Weights of a small GPT-style language model, trained from scratch on English Wikipedia.
Size: width 768, 6 heads of 128.
Each number is 128 + 32 x the weight over its row's rms, rounded and kept within 0 to 255. Layers, rows and columns count from 0. Numbers have three digits each. The size before them is the row's rms in percent of the matrix's.

# layer 6 MLP down (transposed), 3072x768, rms 0.0327, rows 1284-1424, columns 96-143
076:130111188134175101111128135149168091158133152160123181140087120082104078104115162073082132093124163146145102191111117167143136137073180131094099
087:154129175109144082094174054087111172141110145124135147094158032195141144172093127109090153155155145107104082123102071188127110131130150105149089
099:117134113127103059148137126087080160119150193141172112146075141194110143105125106135157115087100161067095135154130145155102119093132045099111142
097:128142149060137101123145135121174107101151087075139101152125154099154119100117103093143197142127142129180133156154104086150127156103081124105091
088:149104106140098119125088201163083098133105153125112101127174165197097136138099125088144139160136120102147128155123138136097154118180142110038132
108:135129138186073117162147164113101139111160104175153185145140188157184101149113118099126150168089123108163103120129148173119148140110112156149169
080:162095122137137160161124073164157074105128116151203099146136104131142153094092106194118127165121171105107124147154128145099129093108148103195117
100:111158115170170075023139127116189133133159150153135147112141141199185125160133112120092141198098155145057127119143070127087214148112178130092194
078:121131128167156130128140096119157191099094117117140134125130012121152079113111128122117106139137158163121120113075107095115131114182128126113117
093:113101097110118113106134193128092182111144036104125126108132052096185089126133187144135134123133150115118135132105090086126153193163112158157128
087:145113101190103108152167104161116124107106129142157102110074000087148091141095106105177120145201131166080095086136123105122123120081087137165157
082:151115086147150180153129157120117156162123144092164140137123044109142113164127114170139178163102171096116097143114116135160147110147113156149128
095:188122114144102137089139146199145125140167143088142116121115191100133078136076128103140167163156085092141103147127116144124120140115153112074100
100:165124177090076114143132170075112130140146102118134124113115171092203149130122162089149116095155132175139185098147169141125169087122111140058141
077:192188173161119113121082160182118125081129083118140102115133034140163136085059104111150131160112105110121155181117172107066128033136122173153086
107:204109133072065120151169138131086153108192093179107148170141188152122146157166122092153106163139138195093117138127115027166118101119066167111173
104:074112089144133142148100078097146136158156098156179155178140156068147137129103095146145128173111150146111071078124168112129080105096075160108161
082:187080110155137120123079096116134121073146100157115139104160060142113129062143146155156123166119166082115162142100135134166133151200113145112096
086:124134096197142076151100115153101133112158183136159120110175074157094116124121146154106106132072128078049131162110119138118118138178132126142125
104:082081075083090142093051066176141096088142137160132174112121220171123081197080106121133139117171163134121100126179109125099138086153128075081197
073:150148134137146096074142173174174199121092157133123085101142125150160128101098142105185124120127103149150165100096098119126123060128158088133112
102:112133013128136087182124102183174123152172122018136138161105095119145112162140134145101135112116153173085103073098081139121186154067177122133151
106:182144169156093130152139077187109097149181147110104099197107176138150112190077103126165175125136081123078133117149103117201184197072078136137164
122:152124117147115124093212096151152115118100122223139098145129172131148139152128123113172092116164089136113208121081191140148182103152176159178120
110:095172078107111075134169126120058182144150088102090130100106098122205159163135138072134089162115105145090138144129128129164077110087148148208071
091:135220127127054127066187133118087193166129143168084142133102112136096190130117113085065179118085104136074150118130155131189127117084130134172109
088:151187156192158185201162128130087128129087113184118136128114181160110128153086137106158133138227171109066119117107129146117092123152107080117145
098:147121136097137101112114128103060110132140113103155100117155073167137065119191068082123130131171129134051092130175113118172170144060143124115103
117:091144103115106098094144138154168091085123139118149142140127172122146100193076139126134137034179109101123108080171098128131127116158082132163091
096:088147096159123147156162122171106147085117093172109075118094160096157089143127143128130152127122130119142142083102177066096111129179151101110148
106:133165129124051144191087113111168110144093132135103118144101185160168087117148110156131143146120103095107176097191126152093179108126150088145123
079:148157081128161156108124124122153125162114137166118145145118000090130115164118144123146136141127095058049058135128159157062102155133141099146137
097:154229117142186143153125121116106145091108112122142163184108027122121115111128177170114157143141132084215181157145088149067119124116122132123156
092:157153096116088145155145124075089082125123137090127180079117073154121131123152099149130140047150103162176111130124130166116154108062089119151101
076:090141147099136108145139126123143138118148095143141106082139000123119147126117119134136196143114159137106147131152156112083101188118176111121090
123:157107109121133131118091064088125119173173133093079093163163203140156082128157149139164130123140093112139182145086140132164161128162077097099103
125:124136082183090092144160121186099191103135122196142128130091171156131149141140125126155080093140135167187140129119133077152068046152116098166134
133:075121091131133127132122078086098117201155137085123112119092144105126088148111122128179094149114108114177173072087196167112126143089076114094133
096:114174115083151182141153134129103161165119135096170166151110169098150133131132107151190118165145181129129096129084123124147130138168072148028162
115:127118094132064120074142174108111108137133129162095115163100197169166100173095082104143182112103122137139140097118123143136080093133093141083138
112:147143123108116143184160196172146038134075060137084158096120235138114147157115134120113099095152194189186118176147119111141131100070122158107079
155:116121122135082146127171169120082074162090153140130070104074177113137116120109160118143133147141154132105105156121123086128150114091120155125094
090:122094121132139108169130153100149165155090179143120108185122203108145187169122165109207136187134166087201120104155097093112087126141132145110101
082:164130157157130172070178093143125106129131176140136069164118164156169118129100140161086171111133120054079129080142127140109201117083117109087101
101:150166147135110053166100115113154151109134125150181100132111208158113135103222125124122102094129189108090173066095184194136108120086080122105238
094:123129058134124136130105121121152171174196190171118142139102200112141088129165128103141187150108104086145125144130163134109151085139206143188057
095:119116124099173141084145116162057148119132143139105193130128014089075124145113199116125095141091171106166093131126134138092116175129128164094134
099:140124127145105081103151142195172097145117177138102134182075043087127149169146126067146165087155138079079074111151092130116067146123124054105104
096:106162138247109124121166110142154099091106117086203180146135047161159130097094175099076129093067157147077114112112146124132082218141155162115145
110:172177098091184120165109125163096088111128168056159156101144149100116055193147106118098151130157094131090150113117120107103156179098159159111138
111:163122193142107105102182116117121118114129148106105094181161205183170108178156129092097160162161123145081142097129129134099147139090136182153136
113:105096124113134151124121169160046109203128100122124122121161128121112123098126111112065192120103158077139139164148130121130140098184094125078103
108:072180111170108182138093102138148128140113140141151187132136162148097097125128129113161108152145114134106131116094098133164180113110121092129090
075:130114105126104173127122096151163167119122123121180091154129116124070125112154178084108129160194145139153163122133100092067076194206162139086077
089:114106112169063159139161049115094088152159141103082163102128123108190109123108158178103160146112106156130063121130116111120119072166073095119086
108:150166099161121208099126113117152112130111107115087125142075203177090189116162116197115084149096123106111148101136186149104140098169106161149144
105:143183126125130115105202110103109134081207197128099120098091123170144148146140061124192125185139073107101132097105129161194137077144109089114145
104:116147151105135118116122101130113077109129114100158124154120170165099166114131165120109134160145126153104094110101081159127130115134077145141124
106:138151054132117101131157109077120147090132166180079117125090039135092186121116175095118143134155153143074142151141128171172151096109163103111106
091:159142158165186148119160093102131171136185131120136159095075151157136113106139148165080130103163169082084155110146128127128146137204112110091137
107:145125112156138141148150084096140110083158177118106062096170164128120114094094102099119126097071105082110089166151082182143125126160158113099173
087:193155142113153163041135197126111123121115106185147154183178087115155095097175136145087140167077189155100164140124151127115166165104075099126137
090:107107103076118090123151104127121092126108156145118107152137000126151118117087138165108166113168138108000179090171155118143140133162100098123148
085:072139119204110128083148100108160103161139103160114091128107128105146121139094161075120133112067099162148153161097097109119218107123117111230180
112:091131143144149194169059145142077083171166076134115045157151193092139100133166166130148160147083126088181102126116121070114113116164055087166159
121:115116089141155171089107161134129148125145143138137120148154078127115115095157126139114140107120151114205134104152110087102151138100113108148151
115:124151110121129141172125102148092143112169114098124117142126194094156137155084158139152123137114097183120105098146067121169139122164152178162092
104:127086110153108159137119155095070129161103093160158107147128201119171136108152186066117101140165096164188100172127112101068156094106129133182148
094:093103098138076154154148197133055092081110162141086168082086150111128097134152110144081109082094126211135094174105114109113123160155087171165141
110:152137141136083141161178133106100136129122144102091080126082100104113105120142144099194124144087062058150121123156093131124103093140200178136155
103:086143094095108123170116169117150098117176095121141091157160154120153131119125113114148182141072145177169115148177131078142137153108117083123074
091:119142136141070168168137106123105171139092140132133108108093000118129143132166101149141157133144109099167144136168128154055124126144156074179155
112:140102092130117117129113107108148132085130093190123125156182184144149155155154135182088198087119105158130098095143136127086101132137106104073172
087:126123154106189120090119151129188135110123127124138117138084116081075120099114118150067109150096113107113232192126137107098157119095124125116168
117:100161143106110100050128191134127113084094164150120079141228132139169096161099127124114164153165109073147131147135143145099138113090169123167101
086:135127126146155082159143060116119138149147104153161163129177040140107097089095095106151135138044131116093109085129117155107096150105128187157115
083:105103124175136112131094116162083119148134089073105105113118173150142127132151095180166125127070083051085105166190159154082213138147091089140133
103:150161126039155143159159167101168127187097113143145104152120088146137177112113184114117146136143127126166154057132170135165145109121083083162125
088:110187145151121164163119106084093136080150143135112173120176080083086093106096148105088169161159122129124201107061140140119166145106098136110102
107:115118141126140129107163116116168134140114135148157145125152164115127159132170049204157147081109177063187174090104107125149113143081193175165122
109:154109129168163102104179143173126119136127128141112097109125234098046162134095167170117064103119137100140164166120075102114159102148114130069121
108:122118117161115147132141147147095136102088144144109066162125204187160127150135140096069137147154146154118161130115145133095202149153092163143143
077:111084142154120147082118192128100190113168139131146146119125000111126117139123112169132196155133170052069139095144100150165121083166143108078125
102:137138113084099126176136101163163150160168102136093122102080185158135173191159162115109113095148045139136081096115085129099095139128127143099113
098:093183097157108043111181142144098142138189122125130076181145142138134131184174154137181114107128090073115135067152105088097123143152113097173174
103:131147140134128116134090137142131105137128149182103139126207207141149149137138161187058110176115103143143191156116130073134102140092153111194180
082:196128157116128124117120146079145131151163131153115099157134045104196119139122148112123169110165075057106131145144138106098130125073153163113104
169:107229105098107112099157157090167118131199123118159180131105163130135129097133140179093128177180065129128161155155098160060165136145046109124101
103:082096132113199156149083117107119157095087107120147116150126145132136132124150117076106119153141104152089186132151132142168092103082136163091140
109:116145168110126163182090119166112120163109129085138204176122186179078159130174059108091139095162196161125074107071108126168178105141143150158085
078:112164140108120134091113095127116121112046198130141131131110111093152176064097112127172135115128145117137085153094118090102094143115131121130102
087:074124171086157093080142121092118133106141113148147137122123049162138113120113174135127169141113127132170027155210092073020118156056104131105122
100:163124156149166158111167121137088117170105134153109154122148165134112136155106130084121130119132140156076133145087147156166140160159169131106165
088:105132151154153190123108095102095142157102107144155076078076131106094088120197111112149174118105158159170097166091155143149128124090132129154110
129:147152116097127103127140134110143114107140126014154170137111183130132158106163092136160129164071108102192212091163081133146122107107167105137106
100:092098105141094216144152157134123090146119195107113158244146130132107155150079135088152091165105132105135176092112150084139099127106158102179138
104:119137158094086170108164069078148174137159084081139096116119212099102100113132162106175117126143111110138172141098129161153194120198139111152118
092:130136132185091066167138094109063153108127117150073117092105032155200116144161149112130128122091114173117114093126052120130152144119141153114128
075:129151086144163120104100076098124091142155161153086159119144000155170115141106091177134173126115140156070137173173151202113175159128131189121105
084:150101130093082147105160081133158136149127086129116190154204018074154124086125125116143150124166138147082125110108139143064166139153105098180119
108:149101152107127140115062160094121139180117191187196181139148168130117094109164132111105147094047122130140058138120165160188064124170162141125090
083:106117104124158157112161117143123153150121123092151150137126073141131150142135146188091162155091074145121096094141110163101143178128139142086143
079:097144126107097197161194156186161161135108145152169089132136136107146073084148095101135147119165140195081149091155112017108156156125145122126118
103:115126128138179119093049132149168141143094130171168138181142086131139123128184079128159215109091129109160104095166175092122144141150135125155099
108:118148123122161093085079111184118155120196177178143143042095103196137153165125079117191137070150139125072061120205082082133144182162219152120198
100:120096197165145088190131168109127124087088109146144118094086210150130169138164136163101094104080150076141224160117177115065156154201122095101131
096:154108139121102127062141166113065161180128150155103066123164007077130160155152116133179108101122103063078115071140112140107153119178106137102142
113:080129124173126094050142126143165084111119177157148123139137189146099163195085113181152122078146161087116096158105140148114144096173057090104125
094:152102136104159122107130097114110193141160173092191175108084126115175109127109107116084146102172125191068126109080115085117061176091084177123128
140:153127155162097133153121132112148136068108083073130092157132143119177127093173113115072101124121102143170146144145153143145114114104106093149168
106:162119115116124096145134154178132084142135203167136135076149191095109129116076131149100120189123155188144076152105129142114125087146148172135071
113:098157140158073152176163182086125135151124074140144126182100193098175087125135133145096136118107147163158152145114146150083180095135135150158095
092:087153165086083128136101143144151133151155144107132129126081158095103160115079127115152150155136183142092137141128172091167122131177141142107111
090:145187121122141117133110115149153122152142162137189121163110142137096127088129086148188132151103167158128145156134097144059123085092100104119082
076:177113107188111158131071082165139161071148138166185079132111069162097155064067133172109131137144142098102113151136151157093062112139180120135122
097:139175108134160091081165082145173121153142160063166144099137148189182144140122140111100114137145127154157183131101199157137137091146122122072015
106:090117104128105065116136096112114144116164132124136120126121163104117092112107167095121178164128142093113130144099091099168170127132090157127138
094:089140137107116116125086106102090140120164113081111122114087182099102164122118125139130152118140121154121128132160148135137104138102111121149096
098:087128127167131087147102120132115106111148150099195168102107178085160087084117173142131137094098102174194104074099113173060158138148101094103168
144:161150132143170095179132109200094138074178139161136147091147228099177121210089100124189104197172121143124138143085082191128085179142110158155114
114:170178139126122164093118151103117067110097094102208117112104164121086189145153156130107099123181081142155129095117163032098132086110060114087158
134:153076096147153098125115133119121152054174126112162164134149235147101114101109124137054106151099113147152137179148179092054078123125120148144120
095:098152193105110126123085163143082120169142161158116115100185159150081116134133142106177128149118112117130137138133136192095106170156116104098095
094:150125041211100083155132105173135140112199102106102104155180197138103108197065090164118067106128118119082147157141142107172066120164120099156146
100:133171147186141061151120089101100127159203171117181206098120084116132127114164081090094141162104107135133160107096146183086171147116124138145127
096:170147145119128140072125140149076142132098181068070137153125019153077123127109131162145148110106106149105160121169135122090154090116117104114133
100:117087092094084135110156126131142127125098101109167139135076147085082151134122143152171132028085145129142077107110135123120064094046142103184125
084:184126151138140106077100152102158139110199148148152138151109066141106107102132198102175160121142085164115127133130093087120128158169217117077172
079:131162124114098134164136126117123148157128165147125129170176033087120114078094188132099133121129159151123095178137088112107139128098189128113080
100:121125203151101089064105151132122190133146111151066076178096020115105178130105102134106168111170140090108103137148144147118062080164115155060084
088:104171135129082098137067042125152148171066127127077176087117164092105105101107160120087130155053092154136173126118124183148172172082116128169127
088:137156174153103116104126127169157147153128116090145156178141163155104165150134141139121150122147164085114082114110133102111159176182152087121130
104:148071111102145082132162146138140194159144161139165113192161216103094124074105120069114082108198105130142091163104137089158114160112126153124155
110:126129106141131157137187128112148220140138139172111071141110073084104152123113115120110171090145143070113091151159100143122143147135139152096074
102:148130115078125096169115132098100072081142139120182136085187178070122062099118080087071128173131151110106132147173079137134156151079094131135100
089:159135096133152137181141111167136101165105181124172100152101155124088144113123078090059084146119101117050150116163178041177114093146119105108178
105:068144169157098065161115156128127127171108130185125135108103189168155130116131108118125142124109176174119108133100071155146084130159225142119123
088:121142112186127091094100118099165156123116209080127081084154146165137089164126180115129136160192148123137154109135116107153142179131116086119138
108:191125132116097157128122150100097140106126087096130174160169172179119115145116127138124130077159118132167143137178186130113148150108121104190113
097:131053131125119065150122140134139103082177157110121149146130198112091186124082185131171112121119140145178122157083160128122191085141111140108176
085:077123120139164113161120117153212155099131078117169113151141155142183128157128076134186127127126097151167123096092111135151188162103155148082170
# layer 6 MLP up, 3072x768, rms 0.0327, rows 1285-1425, columns 96-143
091:097178165123126180092087168161150087095097151125204112143085123098124125129134135082149131155136161157133128129171131104122137122133093167129151
100:057114187159160163136112085183165098145095131103093094114160138128098161128147118094121154154162127125139173119146180091207090165140126163131179
085:096118160082101138144159154121136129119157094136112137144135144100096147117125115094182138158127100119154132163122137127147167188120156135097123
095:125145109103065139140111156157160136155175111078161133099111149159125118112087108140150142131144109054134146168138130120141115160151171178160157
105:108136105123051152115147110139145090098117083113139128166175162065139107128154136164156142190163118132147092135157122148171070130112161152102161
073:146120147148136048150170197143148122171206080112093104130151139105118165152193118092175122051136065135142160147123151136137106120141082160174131
094:111060166138076137132114129143100089108098075140094135067124126058129113117189108136169134076153069180255124120114151076098139119170102131167102
078:118121144144137172143155184135160157160140120115130155121148134108097158130119106155149163195118109115128090062131093134148137146091093155108126
086:151140128087138157110142102131152120131108126142129104157115127112087151130173118206161136139087067186155081146179094109105096058116082097077094
109:139151123119126126145134144134103102133175043109049086130125120172100118156119131150112168124109072118138129168153178117116070142154164130099188
092:122181139089134134085128095120116118148133163112133147146155128208147217125135070118111192139092140162154127128173118109100114112112130128119110
100:092130170094119138129106115142123158144128141083076146076175152058154155115139095153145125152141138086144187146123141095124104125152143085202108
102:145119142102160043171115121140106169097183117069138115118128158104158097108131114125187154103040119121161153160187155149168127134173137112098104
073:076084081080145133149132108098178095163178121104121179149122122146146116139119141113135123119155093163142094096153172139105101158202104140141126
108:131076117124140103128125131143115156140207108159111150099148177122180157108085051115195156163170140120158194209140117108123136145106147156143094
107:102158139132114128077121150125135140142135159087119103155132106094126091142190158150110146130124135157136150127167144088173151147121131082134164
075:007093185138159164124133174141157079179108192094137133203146141051116198160179075127150137119134145105140086100148118156130126144143138131171175
088:162114118107100126108171118123135129109135097103099157144140119083131135110055154136159142178161136125107149085142118051139128138128107122155155
097:145125150162112148123180169127192170162169116108137180157190162118148159126126133117172152085101055089109174175140116146184130154131122149161160
083:144108114093140074226146137130094053140117158085138064144183144149147175113126122131131143124146140166171128110111123113102152160117111127167088
101:163134098128143113128138123155128135137121149128175148185141141176064083142096076094114134101106155162118161093135109145178123203128180119120167
106:046100156110134141195113114111118104093154107146121118158144145082162040150102147139148178153126133135157135117151112135175107109085084115142157
116:108145122100114139168129123153158093144144119099132053126133170108148074159088112128072195082181126102142151131162159076170156142130108006155126
108:067083097146159070115126156158197122123134111133157182116077154114119114157143084099173122110106141185147178093167117096122137117160109120099120
101:104126089101177168114112103140160131103121123163135163174142138129134175143118138125119175059041161118142182137156130164139187121099134121114138
086:076078177125135159082130128105110147158185116091091132121152119137195092111134141130130103155108079174101158113176111128189103121118174144161101
098:172154101123126064161128134156130091087124088195161115105143134118094143187063123091112134120154107103141165120121147119136119142154157092171119
113:120075153146100131122120085188159102150162125077169126158143153123068181131135066138144138165125116163133121100139162093145155126115108136136121
104:157125134112142088150187152115194123137131170086099157123138145176152155143176155140120149104050122159136177082103083107147125116083137133068096
107:140083079107113159186163115105148121143182144116103109148085151144156131141143086185102138143084115123133113119164112147145144128104099157126120
100:093129134118078102088102094157142068137133133150125133145129125150150153111155099176098169119152110184123115089159158095136111087097110112134099
109:098116144124113111138110190138140132150104133131147111123098136123109112107200147167134154120164108133146156141141178138116093136078159069095135
092:134141132090136134107147185112147147120097088125157132118121131149125145143085130123081150168133184115119111204156130123151122163155127143108199
097:141147126080122116104094093150164115180178190147144158215137113140143144145109089110102179131155065186148188142180107100122159103141089134109159
117:142094092118131114122112117157120099132152153121185182132076150111153099113143099104132154071076133078149101160133185130153177113177148146118148
127:051073079144113188124152043103188113177172120168156096212129152151135108138103041137101161120161117213163157089137120093142103170182104071090177
114:155119165100162089118147117154082110140145123085067114103186148143094098030117108135077129151090133189136093181130075072165100166100146148076123
102:123093105126094121111107167102155108098143120149143119152141136172120142057121108108138154167123159120137141195159094045167100135168140139163157
115:084119101132138089116140157145169132114172144128148109118109136115150111158126041176103145147132112141138136093125184086135098152151085103102112
102:149131066147138120161128138155146114165172121130140157107114168148114143125095093132138156168155108179164122162147103090121125158165213111157143
147:131083187105081157166121157076096063179129100126143133131128137092151088129100070089131144044129133138151130105151163049134171142106090122160157
096:118117122064107105128187117125089178168114169126058077183184124085131121135161107165126143124062141060146111106174109047134080173179058091136150
090:081039146099120120132131184127174094113137114122105117117170147074116131099198134113128119167128160144139144127143086105139081082106182177127130
098:089099104140130142134103121122135161176090156110134084164168149143109113141086099141143181125085176098183126124124137141123121105164109122164087
101:092173172101078080097172146142180158094131156160107164128138151141111160106152147168158099145144154146129182128164084125170110112124138176125136
103:082090056155119097159119143133155146125089065141077097171142113116092176112081062106147158055168083176131182103151198134140146126115107068129135
106:163121115129104170133146174146134105117146085139101158114135125083117132134126098126117156168134103151131091122141140115139158085104133147082144
104:127153122113093099115144102106174152090074088119107132105158128145126116104093121126139170112107094115129127127150152148141097121102109068189095
118:174120124128137142130129136151157110143140156146132130148117143110153101125114131155090117141122148088142130120160159123193125097126154115154123
103:140188143051160138116145132164097134146138078129092153167164179159079142088151131095114134186098076125121183153132128172176069128105138079132142
095:095120124155138117090152167163145116167113191096110135163119146145142181107097124093175154104154177131147160199154082092138141099104207144141073
102:122112154102148122111132120152116124111128082152093134132120172145125139197143120138147147163064096113120104086153088113168128158169155094139150
081:137117144118134100118134086110157160122179113111111147060150149119119139167147049151144141144127074107136129071130157135132088095123134192100141
094:172132107119094171144144132147116133108165139142139139154152146144094126074095124158120165154116106115138113090132115094149101182089131126145149
108:120164163137162123171164151121118085097107113094115135158147168084130123110113110220127158154054100109127133155112129158134130129110177097125135
107:152164126116164122086153130158138131149115124153152122126077144111135035138124096187135156155071101137129156102185148105142118149124190143110212
098:113099175120103127139168123082130122130172073136116142140120165099145141128133156140133143118125059123150082127134148202155136118168099187098077
105:177127115136062085100135140148132109153141141071128125122090125153200202114103160119178156086134095105138202064153132104146053135131159137095090
099:155121153148137100178104101150125141140128108120136099154114134158112114038173100134144168119092125112150180117123124119161231201134124113166169
105:099149160108092145163152132127176144110079140111024112109111158150113212115056127157165128082120105126158096098139163125110164133167132134080162
079:118134195143090116189097074143123163162120091086109122136086126146107114139124089131182130057167097148129139166114185126117105138102104083122100
109:088077118152141157149116128126107077113097117140111158101122128117100182162125118114163154087146119120135098072152166060124133080111203135128217
103:140108166117138167130109076096132059155117121145166112111129146145125204122091141104131152123099167111142140113102181183152107099099096090140058
110:107150210119096124084132145124182130063156145132121119123077136072118126114189100143204171112105130139134149142157140117124161105094142159131121
114:162128112118078156126114121134095085054183100097145163136160133104103098075067145102123173156091076165146116167151132106124137123164137144152178
109:138132176094109156116091180162099040101171098132143179150144150100202155131134156130190177160113084160147105140160133160136156229181128104087153
108:145139122143119104085137169109083150141243174101148131128181155101116150144152106151101131139147086172160091121142112113123190129140208157134129
089:092140099127079138140167097138103133058169158131143131116142145124164131076119149170152126156111118163139130125114166094128146104165153143106109
101:146115135124111110194149060138168100133087166109161139119147143093105096152092072112131137116154081082130175081152117119157146174104095143063170
080:160095141103088102211112120174099120117182128097160106101164131135167100097096129172151123133127107160154121113136156088153099127124086082121154
109:122130147126116114113141110097159122168155087153087103148080110134138101131119130134160184110128094108145077135133131120126188150130067082126211
111:086138065126134082168105113149183142199109125114111125172120157128142090142119118168169161076119142117181157075124088101114099123091149164113070
078:124136149178142115199126102119081158150128108133102144187158134136142115111169132111172131122144112089191105051147122101116104132112142125155077
108:113134115122048132126153138129081121070098128165136137162164149136122117113134101146095151113129114104173119166114189109124116118138163146158120
097:158135159129128177124142097117148090105104128156115096113088127084147212114120091110101149078113145128109100147158125147142114096169059097103175
097:110084099128136172164144096135116155159106197096111103096167138172139186134028119105170114135106168123136130171097147145153118144189160171094105
104:106143122087136159149140140129139113083196100138135176158181147120137115072132113153143175097136130123173133160148090133133124120144126120112074
093:099123167081067150145167177168145128154089192154053136079104133137109142100110107107140154116087107127124106140141100121143159111153072065099208
108:166075084134135114151156127102082145115178132142143111127182144104095090115122060139105150069038078101159172188120166113142126096163097087137174
112:121113179128112132179103143146106112146170163103102091176146140084115125104158131092172161136105146075155110126148127140144133150124085168114129
110:093131165121121120155086176096158099131186153107124105123110166109153187109103137179147166163108169181145106149183079138139127142140149129109150
095:159103128141146135185182074162137099117176103120191161202158116102076120136101124080116194163148121142162050181140144128102151128088117144104099
102:158097102125133119106074129116164147149163142110087176129181132108142172160078110144121152142138105144175100147164148117125109156188145108055137
103:128064157115102170148081120159137121144106130111113211109125160103136132117138119111113123110105211150121138166153132134177133135123154114143104
096:149120164067126143148103166201140111094151159056157146136129138092153106138140101164146131107127185160151142138129205145141123126103133124115166
087:024142065123122119140122109152129119183097161088144160101126126099082120146187087099111139095117116178118084079180153090149142170114075108131077
130:154202118084075041084151119120174129085108176103102076150159173124148102113098143139089123145123044161148142128140100123154114117151101098137074
106:137145149079134115085183107057102141106131126121143105180096139094109141190082112064188146109087165097144157137159110154163167118142159176118121
109:087148120086159142166196083180148073126131114105214130148113162083127137146146164130119169145129132147152082151168127052166144111121104188120092
074:109158127083158113132203132136140096143162136144132064185149135125114144167178069073083132161142090120153168103135129153130155122146180142166148
098:045117092146133124127113114139143134145093167143162135134137127170165124097143124077097138143102082191159180106161197129128118156166154119178155
103:120056126110136099137170114119158122097158146117122138123129161164186125126162133163087141145183126055165139128141112095138140128123179168100139
092:126130117139118100135150163175142134090165130118166181080153149172126129155122114137134110109119105090119155073121125061186067110107139126068255
119:158129113120078138113154131073139117102130112077142137136154158093122083123073140186071157114132139131170156129131134094121175172211082096053085
105:155145085137087111186159129170192130204108111085058121150103171122129125118150115127132121106050143161146115034150115160137159148093145085156183
105:145113142075118103108182136158104131130137125121088092113152129122107107184199150149175141099138138125168209113120089119130114110128156111139124
089:125113168101144136126095135094131103114098127053165055138071154100092166123148090159148144160148149129156136166124121117088071114153092113122092
088:149109115132095063201135148115143113062093077183160123152145120071100152154134123070129168138162100082148087166174123109119113125127137089136125
093:154124128179148118135115115140117125152076191095115093125111130157141151199116098143079163125078133112094166185188095137196140140146161140145185
104:116128173128146102109090180154153129188160132104157135149187155129110058109104095091122152072135111130132180085134153102184142136183209132148125
084:137109098147162103174116130186140104104140175134166086119092143104195167135139115129214149125131149133129154131131173128135148120128129134161138
087:133110129120135106179154165172114104186119131119150104105095137072119076187164098129186138130123059129182081156126157137123150123116147136137152
101:126146097113104095115121117153096140094171155115115185170158148128077131121072193132125134064140175105112174085129102094167111150160057128134142
109:135153140082058126052097087128085177127167089108167158141148131185151076110091070137160159170083076082132107167168156157122167158155186121122122
099:147111186106130129123204139078138129115181131147143161120162144101100150121163130086082141112088089163136155170166140100170203079112132131125125
104:083121067145158129190164110139107095128100061103190101168181133166101122155129065158108175112082076121157150130189112125123153153081115181083088
111:102090177073062111097111133096181145172111114120132095111140127077139147164149167137130160105173130096142117100181162129165151157201117162142119
094:098106152089092072107123164137100134124157059145156108140121138118115101129064160046156140133185168141122101169112123124158140208119078092082138
126:105139099115086141115169128149122107141153142147150122125138149198144140130161091201140118115064093173154173147119144098134134109166168142148125
103:162136088133097161122120110170170157137187123194180107109223144138205101137102127221108127092133114210141148210134135085141116171164137139098189
103:118118120134109204148148100131152106112064088136132104119151162042123177121131073110136147093062133090141135167131133091144139144127172079145067
096:147126103118112151127159181143132149172155153211147128135124153122174047137169145120130125117048107093127073127133120117144176120140091136137177
089:116129098044150079158159123108188117112087121159070087129089148066176134134154152132128117158145088158126178107104163104171153166164156138163115
075:071106156071135148090177097126133134137151171123129158182121132180115104068122080107116126102147077202125181044136095116139132189118138137151105
095:146133115131172084125144100148124133161167119095142126172125145116145143106157098110104134105181134141144187186133106091171138124178172147147132
103:135109175066132144118132094123140048074106155093126116106074149133131112095140113126176142143076107096137087138150112156158105196101198069145155
100:089100142100128114150192151113107111114116098122110093102137141056130139158133145113143138163121132128135148131103161105147167108155179080148168
094:148134080070110092075161123152058192188171114204037157155173162144168164157098120096132147157093137167123110110132100091224134134196143125156107
118:167164148079116119134125111173132115096170118139162109133101154084134120066132092110153130151100180076147122141161131138130113127198142109100114
103:120172128074122107091157105131136100108157181093156121113105149134148149176100113128109119203125181114129143096137095122152108142162084128092103
122:161103180121112110113145118153132139131168155134124180116140151136123086136103119119115194093152077140165133172133158043112117156095149148145166
103:048190140081120110115139112151152102119164078140152188150186131138139112146086119080180141157177161102163183127144151152167104121093137142120122
102:127076117179069119173122166167156145211082183119128097143121156131130090144080144092118177101122094145140180082108179131137146109109151100103146
105:075133122104142076136130100155123102117208118134167116118130132088098146120187123097102144101069163094144137183122131134147143143146100184159097
102:174160138069061089127177140105194112121143160160145120132128130121078139119165093115121167172172070148124157115127108145151113092172163109147147
099:129165151105131114138112186172113105034120122118107131140123145085099140148127101117125147145102170072150085131137147107157149141111147144137120
091:159153199114133157119134158155121073099094094147137130153083130130126185149177142079087162164134114154142101118138167102124248093084139097159061
074:096141148137148081089159187149162138090100154155069107137138132135178179148145099151190131080143133124126132077141166170138110145131068182139164
103:110117122138120093100167171127088080138059196147193120103153134066128145123118099108129135121132158123126137092150142096124095198148171123119101
093:110133121147115125102162160131129131082117164187163097104112122138127117079139130151188136131184142157130070079146090125136092147156132126136143
104:110113121090148136212180140175146047144129147139166064137104150124137134120148124133175116142189139138140158169137127128153127140136090105090145
103:107085135076129048107204130092138112121165105148121125129137172063148154075172141133168102083114121190146193158129131059134146111063079141138131
107:084149118117124093129158056155123124128185089122145143160139128087097107114107135165120160107121197134133138135147134140144120201146083115104198
107:130147225099123159179196064139097116051104077109086117114092139118143068109149091100168155077072148110126124127165097122160169116124178149150141
090:157191160132086056185146185199164120129126100115122055127143151125120144094147141120118145127131107149151103100121091149145144183100172139129137
107:136100127166079075079101116109101132124156130198148124152114156165102097113140113137101170109119091056147092146125122133113146163177102066165129
100:144116116106156133126114117124104087116090122041132154111084151181108164131115116140138146188065118114138185094141142139186148129124124117087087
109:127164144068114166136143123106111136132138113113117150181133144131067086111073075154147160141125118127163111156167086075120147228153176177108101
101:083202104115104097124184150167149157128180145153083168197141147090098175084127115120139149114107121223119134120130089128143212110179137142138140
095:138082152127118133159126131172082169139136189104138122078201125156141060183141108158139160073111120146150081153170184125109159134110133160129081
093:101147129138086156126071117154104106089112186102112125127143136157163166110191130143186153093134145104141110107177127104134118128152098123101090